From a checkpoint of a small transformer trained on Wikipedia.
Size: 12 layers, width 192, 6 heads of 32, MLP 1024 SwiGLU, vocabulary 8192, 12M parameters.
Architecture: rotary positions, untied embeddings.
Each number is 500 + 40 x the weight over its row's rms, rounded and kept within 0 to 999. Layers, rows and columns count from 0. Numbers have three digits each. The size before them is the row's rms in percent of the matrix's.

# layer 9 MLP gate, 1024x192, rms 0.0658, rows 0-213, columns 128-191
087:589470548540552534447445524470519492498539463470504507456523516409486462510525504485484460558466477458473479471567562457543505534483488474522477421476541480496522491537429468495455505489491470
105:531493474513486484586475562399484487522446540474455461515511457513492490463473495511508484501461430523443508476470558509551508505456493487516608497538533555494536453553469470520490507568452476
097:436422468558555479464511524479532509563466466491507468516485514516486445498474464467472435453505513495471477517507539459429496518415472523545491413543484547488544488523522537540522544522485516
135:482521481521445464607524507520442489449556526491517472521511464523465508534447537493510432542478479523464451499484496473508525547495492441536490523529467541633568576531483463478483458475435504
104:455490398423507476536503457530421568475595415475541505498501519524576503465453467467530486533516532532463517545518463546476512419463563467550444597422513514563514491555572512524503408492513510
100:523499469521549472538513464503449513483488509470556500543493508491525529513551499489487477530568567570483516441514480521446524541565410486481514522538492449630493430464433514431449440495488486
090:504450547470474498492538505542499511462515434434478490552533482490548532467417484507484456485527414546483534460509443466517543433407519495555561491517593482533501502453505542483449475372471554
110:482480474554476493477475501423507486503421471593492460511518534399583499547457453599460481471468543455487499483445497523495507495533447504413503455482440546502547401515592440527507527539517444
101:519468467475456485492602497474500514548429487442505466542445492498506495517528480472525472554449464509540591501551450554533551424503486505512462526525504550476465533509536482509524470491548538
102:496581581589503492546521527497436518464509528502500531425442513570535557452492510551490480508498482552467483490473530518547535488530449509539513478514516439501435484449573496603499501439462524
098:480492537489475487475492527500457483488525517535558542472535578503479472527491455482578571547497505553489441469532581543528506522508509499529463424485470466556473517507510424576480485468504433
099:505493498485473514476542529559556518535459517441489543505569464484531564534525537485538506525485519485421582540538542509536515517469466560467517485511530510456547490421485516478467523510523499
096:533496506551484508426583373442519566504470521482513488419538546430535551593514449488467481464454583518418546505596500503497553447436490572511510507445492469464474558565480518486443533478459526
098:509542453488483483509549514479478401550489555464449529511466467536520517477433488557510538454531488510461486474495475513560442588471503505497500530515482560466593535490467518538516515439427534
103:478483495548545481507503522459541574474530500532473413490500616474489560487487497455443477536541504480477497505462513520537462484441481514608481529549504469483471544494526487450495439493458522
101:484494534514559523482567495501488528478492462550520501479532501473496510435562487535537475498502542455529576460538500501540563485490476546455502530549503516518518484485470501539491587457476407
104:512518490522509480468540519520473465539499477538484508485522513473512526497530510498527505414497509558505498567551533520486430488412489482464508509547571501535481452563424507446537463497458626
097:493472586465503442527511556543517490528547578499519550560479506492549459498486435472546464535497526517489517506516525506493532458516485489590457538437571445489522500537448509467541489498478508
100:521417436488502522551525547437576524510546565475472516506498555486514498493483456570498531544549529467468509496490487538484468542516468539458479547469456528487483512458578518488578495472466530
101:473514518470465485579519481476521424437548483533512433457495469493539492475554583458492453491511470501494474513454515448407534505542530517491484486473543562478497528469486491482546520431473497
094:579506409508529553454496523509530499441426552502483504513503544513520472531538484535516600413541528543555508484505473478534525496581491577444500444463481493456470570429514497521502493488469526
102:565478570517497530544495493478477499465461492504481500495429523559501466476486509543535502466505463455534481526535476509575466500520555508480431496487433492520484506464542447499505500534532474
099:445457563422502525493520562463560483510479574516474509520513506506552522566538466420527516460452529530448524487486540519493471457574619538528467457519489463541485539506557548510490551465494493
098:527434503571501500521539506448504518591543465497517507469564551466565531523474408494477481466510505481480483438483523536491527594431490466520495447506481486482513414487439461458478479508529521
099:531506443481452475554525499533522494511469551536504430491534483521525486425469477419500422459479506504555550468459521576490506521555539481471436538516505472445487524477513508487434440493485578
103:425457585503493499523550507464478453447518485492526480556440446458483463465509508535511519515488431500507510470591534491502500434419487518512512467532378481527528485580439505473557521512493535
101:535471518500567514479471613509501479474428492454428533539472570438444462512473496516475568519550492498583408512503434476534505517502467487509540476541567494585495482485471531526505476522507519
110:532474445435487564541527524484520576473469508527436533502444522583497539487524558447496477482548512507465477471454560499591519471534589429468505481519493488562521443453565559518467492446452491
097:510513472500443575494460490509520548478482473453469445483465497513517462533483493518503529461521484477458534464463490507492551541523487528470542516461448510504579581489536515503506501467484527
095:469489506468491458488507447520485549465517565470476519579614511441486492520563513463507468523462534457506459528505586483500532524561430555495450481554490466511529418504520476438445454451483469
100:522506534486478485497490444426537487459562426491496432510487465497466553537544476510570561543539468534537515455487536477478512558597533462480476576545503521516503558463543497473497509568486528
097:517498456493518536456503485484537592563562540541510523592553460482480430501472523533550501484551456539551522579449544528521448447479565547491510555536517485551543492538545529532530490436480530
093:484505572552568465523492472496499497496531425499510474519400479601531547537463514489547474547462522502471477499449437532488499505521528537431483446541572525475503552504522513488463469529429582
103:472520557514577548525480582492512495483564440469470462451577515467552473517544486532518606538478486509511503558480464512461535562474503533448467514546455506491511505509481549526465578509495479
105:497433529520495505509587506518515461542517508523486506548441446449487455466462394461549475441443471521467542579546533483604506469498458478534492519535578532516541455438565527461424440517428444
097:511504495539487480574508442556475501536569493572449421507524520532511469439460514461488530425467533546503517549452446539524521545456508524522551531548506468482571537557539446466554505485496497
096:496421534500482531364435509499461459559556450508464489474537461485460514410561498527495502557492484489555590505488507496482523529525471468492469472467476497506453526454469495560493457470499448
101:497479500537467567487504460523441480440503439493484521526456478460530548538577434560473407471619410537499545499564434512502506501536496509534525590623499439504502505498495462476573502532513486
104:463530488499487497526504453513506516493393367522523490511412477461500544511466493470483562501533504536497494504469487522450525537531456510472507498479531456496562501491523553467527462519494479
101:536468601593507467470500522529532461488449506473556535516462509485484539527498435535533464458468487546486448513503529531511527548449527464533548533510500437541489501587546510497500523506481516
102:557539442535475427472528447557550504465471474424463519495527471515501482547457469522518492487500450572562507510469495468463506483501429528547510510497584481537571479589524441460442542455456513
104:507472505556453547555479503541561506464563463546526536480475466548600519554543550574461473514455452462514468467484445542446452504539457536461517426444550472448534547489496508495436492478535491
105:588515538466459508529540483502477542494500471528508524538533465557498506486589516551507494550554529537505525496464534523495455480485471419453516490519391510467503523497488477552491524534527395
098:458434443511505437532565459474489500486494493434520522551436469520525483446505509458490563453504443473561470552443530550530481509536464535496596479528468496491495523483445467486457499507562542
111:471484439493581551387532557433471496483493476547473459489470412466512526471479501493481489544467526479479508508460459470515554419491417537464529479450503523438462493558468481499510500479499485
092:487492559523511475429484530563497524447455504531479504432454545530514599475435498536497446537436490440419499456488525461508463559511569471542502483492508488451457493554485560498493472500504504
100:472488506450538516520553487576527513541496514502520497531433488433477515561527453469524508517509437568487525479438511509504509517520528492521524618515478474448562502500491444518505469488477468
100:505588522460514486477471500527489543500484473476467538609448534512554505522470437488404479443462519544482548475470488521471528478537477520487503521497515513542509472495521443514537462526501461
103:499509512487498507516530529511486388538554529541535449523561520519453518495458548462442511485461482449486504497468449520514484501554491531501514532532462575486472523412483542502504480562478527
099:540537470449454499563514576477506520521522537494470477484488544491506567479558533520543479452529536441500446447581508428493506484487542473463511546549514562492495507578521519524529472483490487
106:476424554412523550484553496446521521539490467488475492488510501475475481443447482528538546573563514481548477509484552457513546477482526556529498496439490574497406484535504495469427496557461543
093:483501443489443517507523452457505592531489495509456481510528479553462605519539485490489569448519505530502482512441474464496530524458528482546475527413510510439398497433541438480511467525495557
090:491492438492450494504473503518515487414479493438444498513499484528511546527544522521486489503497525546538543534444518546472481461416509464480557530523468540531501459508459540460448429565475539
094:516452409485528490566505487474506525541511452480539462527519539541463468505420441516462479471560574526432435640461511552465513478513500510440513489514447598442445508469480498514547430557524536
098:554436506563550549493515529473533537515517386441405470570520500542530505436573455511551489503563513486451581520547471505509494485528482527494472505577509499568461547460528462554465486453468499
103:552496477571499520450464505502530510491505490437496550529549556450494513530486508413463532554499473515527525529509503437472521552504496461479497420534468510510532477417412448472493554486441500
099:478570492499579480495495560475524532479511460517517448484447536524536536449431459473498480498531514491530511455464527482477549451517519529435432496540487543464457435570607467471541466429509526
084:474480428447506529494433484397461566507532528466523448456430485551417470510494529526534503460510482505472495531469459578501533521441501490431447508556485415556470573549487448452415516434490503
098:425536532491502519509494478470464556556437490541521505490522473586472526527500444530488489498508445487523514563471511514503522457517564516411468486494506511470470516479511494465598500499518439
091:535570445551511479479517487511525478463509390474516507512562472518584519549502465435559573464511491491492475367482466515492487507500537471466500441551521523379501508442443483486506531488490504
101:481519513508518576476509528481505523435509519502464482492538558519516514417547483492427568563519488487537432519521567547505480509462477561474424499477467518548477534456471468452450515427524460
098:516463519500473470484490601473522472436531480561476473512517531526489464530512540499530410538526436525425541463592492511409577489507487512536502412556510491578511498465470522422518465513458507
091:505470529500497514551517473502516481491451505511466423502444532505548535555492497478497472516510537561559520541491562515476535516515498534550532460443535504584486530527506445514453499568529498
098:512539457530498472480520503558488549470406497606495503496515525495510566489448472528538520487503492530522502529455467499484516543439520548486557449476476462452496515466428538440532538503470528
105:614456540430554464546534475525590488469538520506556463446559453453526516465495509463563425547547576461521545510520549479434543547513440511435486489521560463463510560501452463519547485499500514
081:464548475488563488577420586493494477528532507442472437529467488473471495531532526537507508493508465451589511495555488550480460522470549513525546519515468462525515521548498399494415555532527518
107:491482437517452509550562490455519541473532501507486516436538503585501558462504462554485529440462466595465587424493548487458462531473537539497446466491484487566523542480388552485461524500516546
098:528542490464511519468478476539491497485493497537549474487475473508539537512477505521504471541570504522454497468435517489445456509479468548514496460487536533553459486508459509584444448478475513
100:566555499536513512564458539523499479488534473493546479470521522537517480554516438545470502492422489500545429482468534526495552490544485463456482473550520503456633508486427534455513491464503476
097:562478497442460532564481521531481508551455446505558495520445486563497543494495488544517514463556419568613514523441537495526456499515502479520473505524544472524527516439530485527473511492513521
097:556515495516461530473504440509520538502532537469442543535526483509602526551567529477547523547500574471515430571462543521506519558416516535488496528471448525511520544588505540572407485489469499
093:503462579576526541468462424485491527474541456487462449485486530476494492515450467496545546542488481541473579477459508475478501462452494424490458508476435472505502543498486503490495451460545503
094:511545454428503456509516489533496521449581567441487485511525483471480611468545561492500501514481525462569426484441525529527412491452526509473527559553518483526504436539479498506535515441493506
092:491526485520496531488543519433518430463491452468476436485477513484468534509488527513494446537469515522488399445402523524486510520590539480595540461515464477531420549423521466475446515474564460
101:532448469491547488470531510514561584458434446469518513473508538484400519483412517495497498501513498507511475480537498504534492525504445504430460517512461523474546512475462480528493565474492489
106:494497572445527497444504456420562453521503515529482569539460528443546504474498570558457558435506439551540512448549484505574505553460564464537478548473529544523429531541512569495494520436515461
115:550508535559476550490492491480492498600462441552510543589505495450465506475458472527479392455497575457419521484538543471531505431457465486487499518475462448497480482530440511571500532638466570
088:484555518566517444524444514495481493550500546439476465485461464513495506529555484477521482508576439557509539564497460561510514574498473524461527518428497473534483504519526506519544558489472470
100:541560471539505484521474512509543522462477519484559509455494486569507517525501505493479545443451499500478499486444509541566522529548480507491453528474485453521471557606542521428529466481575477
104:512574485477502514541472528475503473523474526507527441438503496459501520501540495463457476536487569517432475520472517522483535538530516491545476555452423482554467526461485507453564541516475566
096:484466482563500515538499481578485473501511496606522484403531538438512574484501468438487435513500512499538490483527530479531423560472462506417468463478442460500497427563518456506475517490538449
106:506479501562508449527565461452505561484559466485549466442563463521458514493509548489536439572465457512436495491532531528553499460444521530442511478513569548523440502545488499546495558488488511
089:474456458546541569503517582434566494523487443453460538462452542432520467511483431507516548477503538470488528495542491623471478517624517482407505586432528451525488506442545492479457496484512464
096:540490485552506520441511511491567520497521447587471491510517486515469508557502513573483457458591527519488629443519510458467520473557431439443443524463519536490507490497482490492545510576520489
098:477463507552511535532496505523497486535520542537592569486519535485551553563515497481484456530455465527496525431535523512497457454508493461456482545464574486437563504510415477522454451498521501
102:569563427502570563597548522440477506543414499399502515471544516472527508528540475580524532464499553457533457479490565507508500585461488510523506532588490536497527488441533513480429533509561441
104:573549507511529472483587508476525491528523480500527404492450424505483485497488448531551469492479548405473437525532497481433548494487417567496543502496526491544509502471507480437505489465490462
125:484462508488428438569494504510498570460589571440494498530546487457512498547496526530521418520502436524556519459446427496527444474544513439545427553487444488529549491575497507570446496535560509
093:466506512498496439529438487511505495548471482498520573586542483506470498591451464487504398558509496481502553508484476493539500527440513524430495523558480486456508457489527522514478537475604480
105:529535487516493491564537471508463494485528536487497481480517512541514483503507518541561477497547487520510396501460546523567469502556431506450456526491500516450454456540525483537380465468429502
094:514499453470449508540553517458490512538545514466519573569441525500538460553435507534510497497517517546504495475443524499523529533546500456513542585473468514462437458543461445428550500469542516
106:477532514477476498475543424511491474506513563506503586516476451512482543512457538502507455528466478476505493531517525517560492464501553590569487549533500496501489505506538481468547456493614509
101:550534440485544496541522521510455446506415531460482492475569485545478517531494515512570488544496452530435481580515503478506439460515498465528407541495561498514494388430478441502489439528507508
098:453483452476510432489554461480534518422515478469521440416506550506532526469466519382524483443455481532466534508490550446516477497488509567536471472502536499469510480528484539444505493608522530
096:569557507594494571473448453606503469553502538415501493497519491481484506477448509469576495493526432459457509517499500538501481496429544437476511580527520499539416527475466534471492546495493511
091:467516555553488489570556589426543468497540440471559448469533478484473533473486495497495464491522500437511513505492468518541522465502553475459538580548437407471478490506490488484522461478455542
098:556557508503462465483495482509548449559487411507478464519562502510465560548463494521407611491452409462502544483506482492457487532492482469579523434494537469539561558580447510554431462502509517
114:529450467449581456468494490469456552462569454567478440513416465530506538495533409523410574484557534497484490500488476457523495517502509519489492445542473447485470517506511487562477476489520468
099:434488508432477464504531487546548483530492518455495496461485559499530504538441519437539541509528454497530480498513467522537462450512532532449473452474521493509472512527492516542433553499471501
119:518477569451425498506501556477487501517501611542464518501514565474494511542478438509520468520451557536537480523528536563483509445475467519553448523494470449530462505518496453475589494556542527
103:585454547570482469451528528485517555486467549463497500508450528579539540513535586422554518476505430479487602525457513498487551421468450474536521533553395527557472526544467468480477504506446522
100:497494433519504470482504496476460454509543382553438442459477574442541443484475507510523506506509439438467517459501533484439535521537521454509532462583491532449484537550521478416563502519522508
096:471583472400484456505537551517521512516502529477531388556510480481487497483507540511575543585490466486560472542465499529506580461495594542450433532515545516438542548578464476505516514461476520
097:467521532442565529567495494492504554476525455444511499444494426478509540468422528549517402514440481514510429500537525503511538526520509463456450497435618528474456486511546493487487471474561523
096:477512486464443514563499549528500497524479523470457474517502555504501480384568479450459449563494474463465441441535435518487456488473447469530442511537450524510514491519510429490536567462449492
097:551492514491507587415494470505529508506537401519575471465581506498527499460507489466469516471554554471457435460559570480568508519540540503508480482496425557543508466550498540490485423541537546
096:512475410512542513464545490499524552454449442525596523544514516546570464441545489563496513510433469545525446470505488438533457566452522468522499497518511502445417509478473465496493406516460467
096:527513607493521475542492489443509471583507473462498525556515477494483419489411495481563514517538496461546553509443538547503513514493476508557509545516448546521479450531555499476514432528464446
100:494523514476523617527522489501516551505497463480457490579466519568463480441480520474452504471593520501419541507528539480504444455509508469473562494500548560476503542479509531630488440525464501
109:601449514521504540490513441546529426414536565417491447500535527530478546523488528571541495508532500455551432512437533520514448493465555458472431462434526528494478543484432452514515469484546478
096:479482557511494483534434505427579485489470532453477535501489520471499506414538566507495556574559503538474508501437553540509534542465489505479520534455427583521510460471407520565553494524489427
097:518433471581516488515484527460515511498480585450484521581445542491495418468491434475520556533525483492536464554474533519526513524552506517541429486500541521496540453463520453490525526495450433
099:508510496489445492446531485503501471538484523473450491519517435499495523457469454550578445518515498497452425516447425470520504534476555496512514549540391494541482446532533500521484512505517477
094:491410503502531461545469524452532536497500434573439492497461491529487567513481550513469407505468523495539487473479523499520574505514452472467503491541463457475458532534465492486493532512519570
104:570526479486504474468476507482556389507443410469471509444466500412492511468522568528463525580512487539579512531565447593436448485505539457559431427496493489491487476501462512448444471531505526
095:517489455519556480541484472449514510463479440485524507482520453501563486525496510558498489533457437446536574529495572528482484507423499577480503536518539464562494511548502468593512524465520475
102:504560463526555517510448442428506497518449508477523485492563537486448496579443522520498464516509523463470442525384511562588476511492492462499482538571535564459554569578469467542447498493522473
098:468615571490489541514484467537503496490561531495468523515523504510461460505490501536495546489510456449401445488423412488525533464509500435555508458470539461489470516503478526541465484501526530
102:523543519508483414471500446441475485500473557490409487487467515527462459554545535486566405447586500503481496490504555512486505568458413511527492525471523494565492544426447464539455468487479531
095:450450538438497480465496505483496492584506468478461446466561485527500582496467435478543415482517499487476538449495455508521430540439511411529568549476465493492494533493489498512533573448479469
092:470483446509499547529502528589464578551545488487519523493511439560468585474474501486509545474505448520529508477520570516515492492528448462523448458517546505462523451539456488542462475482454443
095:464578466600510510499504520440540489513507512493447515514529482470533501497552485520454470482505488462468577582501432503463562491537560429533506498499452446528557505467528519459553488495528478
090:535481419493492484464490533511492503493471471500502517581411541534557506475503505511600479470567431506496445561504546512459537480499477425542517472527529511547451469528445438518476510478479611
100:512520546487547524428565490546466541537445489427498438474520512551455464522468466500452518543468417600576543516422461448450577530477524507493497468501545490470559438491566464489498538486419427
099:533523567562516461506481453442521524462522460462470498504448450530528479487576506580521466524547535527417509546466438495460486519470482455597503441512478564539455516534508513479477478446521492
103:495512504423476494480407500449520478503488548465434533528574523510534515544517519531454481498479554481446465531522574511550584580456484514444531517477545443449566545580479546511459559432471465
103:470493443517502519537498504497439549537473515440435507534505520559442523472506475519533490567507487528488476506471504514490479477534470526554491542526460382504575463462429519528517497521457441
099:531543500544474543510509468491515494466487441491541453519515485509531500513491455492447534509524509519483511460490487493518450486406481501478460473473476512564554458627546534476489462438494476
099:477432509485511563545536563476556594434451451502554536462518493531444476533556564484521450512517475517518558591436505509523448519486470485515501437498470588486476538532514482431529537505553475
104:464521499486409476474448578498564596516507427399503540486482495515537466444503511531543503517568533548483441504426456486509514484443470542487429535456484487523534540479464537515504581508564554
097:456529541479497504511492457529588515498500518552478478490523542471551476479485455474522461466523479488580478460500482489428507511481531459572469427533518485507525485485428485445456508442476598
098:478482419481529432512518552544512495424576469475490538550617392517522497520474535509546478460456464499488455504491489504532433451564458492490561521456508469577527445505460491559525523451475589
115:467509488549436483490471524550495497538442465538440431485468508516499474535474433413520513483542536511546459409515501476519481502478555556521470514520531466487510537510470535574507437510507468
110:470590477372568523508528447467498478479489469496575465488482496528529534548480521439455527495509456535612551451560511526509529502425459509464465492485499499483505514553433484504529534551475440
098:469557435457494480521494458463558468480523554552509475546537511522527455535570506523501480502588466475537487512449484524540480448425461470468462489496571442468480563468561528492486452469491444
106:487501482534459447521443469532486500451533516507429491511484511539492494460419485459491512472471478521522461529459439513488566445515583505554557566568420515472532503480476491509550538484570557
099:463579549504384514478465511571496475489440606537431433549526459474515516586495480480476488466437487477525521507431544500535533516486491506468504499485544444530492497477496455595465516513471496
111:566470544560476478507538522513490538548527516532539464556457475528486458489506493554527516518536588447542542519470462536540492500457505482541466524431531499530523479507511503530463495536437551
104:510471490492550494500462578519444444388546565538524454495474555482525542539464562491556454470481451492473452485586514537464510472602446477430476498479558513526518485512569510475492446576534530
096:535506481546444535545531544503497434529536522464547573571527432500474500540501527526480513429585548514505490508469572526414541482499548509512483521550499467495472514413521486448484495539534522
104:478520530559538453504511539483510526463500547484466485523489520487518512536510531508549531494463504521496531500484469487564522483613502445531463474513417515522485493442515546404478505488490577
097:463561500485428473493506504465471524474491517479470478524496455503494480470512495530515428480541537489519459533453461565523528542564538533529401583499486502481550515525458456463639526461536462
101:506540564420494459519488541494503427549521545464451464567542419512498517536535553488465497520554418437519513495512398529541557446489530471526428499500528449457546483456554512532541515441483536
097:449461473463472513510446526503509490485512481535559531521451517448427510434474491493439471468495434433513463527525471552510413442551451435539471508538581469527444468526554507442448460483495499
101:529423473509530572522521556533544493521548410426519451451458448542437478487497489461545484589526534460510560478488537491560487470441516528509426457498507477486440592522468537524451464476474559
104:481466550469499464488567555473480440520513499528537474453491517527529481618518474464458499481492426430484477566480497545427489383429450506508504543489470460555503505497484465430556538471505510
098:451531456440370490498507540446445517506505419577491445501433535458457426510457490462495516473534527451592529479468568526478498542512476548473576438529510563442480560486443492515512505449491518
107:580510496550506493562527506519414517554458547509531471500499513479545425527459514520579486430495586504574515427507579455440505475454489482465489470571486602581523559456507509546497480485527483
095:464512434532549486526515521500474478548496444444455571480546503533484455516577463499528481420542522572489470463474498524469395460514516463494465516491519403418580522459556554530474485481486562
101:577425487584494538438501483482501408443527534474424486549515507582492441516504550528530561542475475506520502489549491553434511472481535451530541552513521512529497457580526530496511497483437436
099:476525474576535568536535467460485560498519485500566479505571493591565475536493482464527467499581435520503527560414552537519437465542484505486508531516570514556505566494583500443443441559446543
101:466518415515491543526492437478508513503412433518500469483422519443455517439493527554557454423459526539504498446470462489513473530493437397469469520418428460576543481487543572508446539550488484
092:550424462539540473551525506499558545455541529554531481490542390549488447488549506486498491458516502518541536482513480462569510464507442519469525505515517469457564484455430554482432499506479470
098:483521531468574441477490526489525476456519413448492503466459489454469559521441443543503486514528458479458504497547516496501560491498582514536484592468530432442508527496401521497544492592541547
099:515464538594551563523520471434412532486551506401513488439489509563518495565456515570520546518501506482567505471502512477486509520511481501519453498529565539506523483419514579524481512504493470
089:488488504548467464534464454528511513500526452506449499492499465504462458466536492561485527509467543451574591504523423576563495523420482473486517455558522551459513493477548557426418464498504402
103:495501561468473489495508454583508479434451445523527454512454492431517512543499483510483528536510456460544557467472493528430502515473563487567406503577558504537521530512518459553464518572469455
102:506551487501489548573490497487447470549447495509400495517501457434558431513493493495461472443583497532522532489512517490442513497527496546425521474492524518455508425550401516487528570545505503
095:538488459462523533472533591581548461521532547470503496469543530492606461539537524490442487515572467550506600446531483530484522561437493484434465536469526445513506505518541508471530506446547495
097:469471518481480507543493577438533574533499493533530519437506451461513440379543488499546522425545421538473501454544507478516495544479526515520519540504476565456462536491492409550458554460480416
101:432470507493415549563513429524525474501500414449526563457405431552517538519512557473492555488452490504503498481476507479524436564444508503551501509530546580499477418456532553485525467528516521
101:491557486517476509498496485510491500507482519533580447452525533404512440514534448497546469458461491544487477496511479482586514474440556469496586445538472538561501507493491525450449481566548593
092:466507559486506504590535498465570524470501509433385470595486446510521563551538499497499458441482502505511515459533542558476478567514537497494406533481490473517446460587462534465462456559509508
099:480517463460495514525433515398475347529492506458438499490484501576522471519551521509557476621511479480494606490513493535484531510574504499474494443515512503486532490508485498547503505451479494
098:491490490568574489503528499492492472509481457548493495439462533540463587478448517504468521444484529502551475492511539553454406568485447485430438453523463483498532500428494514525492524447467489
102:447460524494489474471498514509544465511452503457439523467494527503431472493498463433448514426488463472478558517494580500539529476522487469526533531423542473522464489493507524535549543454564500
103:477545515540573538474543522546472543405502510642476509444465490542480526484486484460516498486422460485536522489500542450538449496500474467499470552459472501518500474580430448507469510506525406
107:557504491471525568530483448590486412539491547508475480552508526525491457481470530466458473544532519522481443484487508427594501493491489538454504447577497475447474533486609535536513456496492474
095:435549497477485548502530484486511510573465482456530534425541533555542458506516538549458491576464468497475450482489497534504490489486499440514518496474475493509515548468504552511572447465447557
099:564494567554488435516505553503515498480477574536427495519502476485524515516469464500544515457499594466464484556542542540516494528511537532594482515439544555557480453450473489533509461550512484
106:523523476501480536481561515537499443486494444433556528534512520556463510533445507546501485574561554445475550513619526522506467527560540582464475500437532499421468555484602481493504463482509584
098:479548559506558508549535496526469546498481474512512485527540490454445491468473431493530544473506496524505508433493463514511489486476551511461410505480570461503514508495494503567492475549491545
092:464523463519572466496442556547501489465487442510452602501571497510529527532426474520466543489436472523500486545518521525539475485491521418492507482501505472521449479541473521574511388519555544
096:505439516533464474504531454446485518410453530528518436481506501489542613468479467458438511560529541551491518524500500457455576484506486544498410592521505462533570442515489511528469540561525478
100:505564458441462525552501431479510543540498436558459538510576466513514478537518515443522453428521492467460520475442505504481499524463457496481528481457512464542505463562490516494431468581500467
100:531455510535522506515472494510500471515504492424456493442529449489482474530493537454457532519514499528510465505512455478515489522457559444518433563468577555529471505514535520527519501473490451
100:529497488535442469485592474463442505463511555522542533458474508503499503515542492501480481425487444511540509463462465537498511543465522522545504416508428524504417544483591528528495449543473492
099:505489485534550551464474515506526488495504426426486482494545577517493495504535540536540419497555460542490449488501596594494515571516484472498476498456499511381500570529482522478517425517446568
101:429451567432561543470560456475492559465446547465509541473499514491469496511515513456591535528457518479506474473513512516498573490535458590471500507488462545509439515512480546511587482500547465
087:490476485473542469587438495481515587441455492491578484561529612479438491474539511449504555552475458561483475487502491519476458526450530532519553545535455498528428502497552513483487525524553542
102:506548510515421444450495500494509499430520498586478470488557460542481551494448488516544549514509493435477524452487494494505453558480549559473522542513442532473540478522463505529541488491539468
102:499517575489445524474516513433514517572486502488484552526533501502527491498474484564516420429397488497458517554536566471405534452498475510468490576478508470571472550559504514406416480513493514
099:515540463534432532477485480542545527414545531482410486495521527511455463522514515468492512546544500484482526527448487485559516531489539551504473461447549559458554484495525530496458514548528484
100:518537506563417497537427475411473563546468448512571477451561456526535532484415472519571591525518475422481545513419419556539524524492518479440533511549507504456493440555449458456438538421515458
100:477503501474494404479565484573559524544458486474489518521485511546513465578514498559452514493532473519547488501534527508440468588492483448471482571504514490469449526488479479392484460595553541
103:463517540519500520464532507563491488434462493504515484475571392533411510530457404456530502472449568500535581470485425582479422497534472475498518556493468417428486500440474469408501528516463518
105:537514436473544488521429561461457536454524546475468544475491477523507514557481461480480500518486436487464553533534492524421435497573463489494518444484522504513436448495526455513550481500523485
100:555562483597384499513536460507472479471483488516533473514489534467517516486518485489481429503512488468485543459427526465531358510547473483486417479510439443474530437494528537447587549552456535
107:521450405434435508524490520562536476494502513530422490495556510454577489522487505475536501534538471462497512505473566504521576510507566533481404507442466535488492498513483458494448573488548480
107:406544543553520572545452451409443493559556480536552470440477450548510516445493510551466460561476493539390585515481477537521503474476513491440493485522542475442467535513472531463499524476554450
094:504575601557518563503505505533483468453444494492490491502542546466478517473502485509521522457541508493441441461498451528516522470525466483531533448504495527493479522553567463521474443499501475
115:500478470473523455468506587589535495528439502500486502491572523504456460457472510504459553444505534592473535469483516479508476439555446467461478504475494508428508466510442464507514542505490470
099:506488472475525453444534511483491501493488496469499562535460454547477484493486468523516448452516492518535542513490449559480541493496524509499523493449542554501455527485469515513443508451440491
097:479468560533494497522480498536414557437473435470465511531500545416503474530484511571481556540513493412455558479491449473503556440552530475467547500460501489588532512492558528479569519452507521
099:412580482492559475537434479420458570477548475540488518482468426525529486528506487493514437554496534522497503471504417484542591545488522505528432558509467419503522566557603534505556423548546407
097:466464567519429485489518509479484540520527471491452437468565550504497502515440475432540485447496493509508520557498530569493547487460462539491505523480484496477518496513453502476487522460510495
104:494468486480489413370614520483513461504515502467541566515447512452536553559548473526462558508489525482528561568536487499432531510493508484539432502473514584554480516481572529561490494455481406
099:514488561486447495508535461485519471590510504490464528544569501450512495538483536520500488492531414471540576429499498511497498536474450452501565473480479540456480483393471533462489452480484495
103:400544558471519501451554494507523494485484501515486530444525471436488431483538506414493481495467513564520525479484448527449477452542495474538510495523455538403558504499500571454508465553468484
110:484564526525525510489535520462516521458409470586515526454584592498504567469471566451506486428455534445477520485556479515488535557420529448498486512511467546481496546480480490603506440461539471
100:586559538510541531528522508492464501474475442514496546520483481540563517546510531504518510406467515521556541447471570508431596473520490552505473457543490584564525478484479513471527568439557447
096:509522470417547509506435498493459517506492524545453482517507498527508405501522509556498492529535541415518491453532436476473496543454545542544573442507592523443516436520481502545471468479500528
100:471538547468434508502506479430533522484526527375515426590440444524522491574510493588519479559521554547526555509467546511503551464547504492459523523418479515502515510432574518484553524472496479
101:538493552460536535513482515491494509419500451446584516518479468493513520575479504505501477513540445500552473470528422518488497493469496527588518513474498483402508528446467586536513490418489468
100:517507527558499568471448499565536444508451474497538504466539451491496505511491520498410463505584481469492476538521472538458507473500521494478530439493537480460430556521495443458466516503485521
094:436508466493471477511514466533480528523491588448562507546517456504495476595432492454484455510512518495457429537460511507560536516488564548500505539491469524531593488472443520546485528464452444
094:464547460515487467569482514454540531448530445501509505500493432467426499560475434478460535618516521467491496550501514438495508475519498494481541518565513533543551554456562495456440468563581472
099:472505514473512617520487468431484518573496578506446378539468523550512533490555539456428527505492520449442556494450530518548487555520479462550504546492547500555482457536471509551467573527476412
101:424462473408469579514537543601522475567460515554530456503458435528504517448512464561585456497528531490511564499463500545418464583498506512511496496538472493438481498492477493511453491517491481
095:458479488560531503511425498512502512484533491419480445536448508487437466480561470493465449452456463483527501406488511524453592531459460420533516492565440418414572556494506514456478453517486489
099:449526522521550422608446485545572479523514495516555520496492444476517482540511504507488478497419485421514507511491540521539471490486524483494436538425536575505507470545496526536525553482548570
103:472444523516499513507506457451509498493467545529521464479538500513445589463425496486531504448498412510503463568448488542496427582499433490514487418481516501482557540531513533528559508568457473
100:519512439497492531547540523508538532492514520510509476562518508572465505466435501501584514465543539466458419540489512539497476572458527485497531516497480537521489464497464525484543475441448589
092:474411545502444536433483504481517484582489462470469473512492459435547445515542468472523519516494520529487503521453493527544406485466580557518478516576487493453468587487436480488542498534489524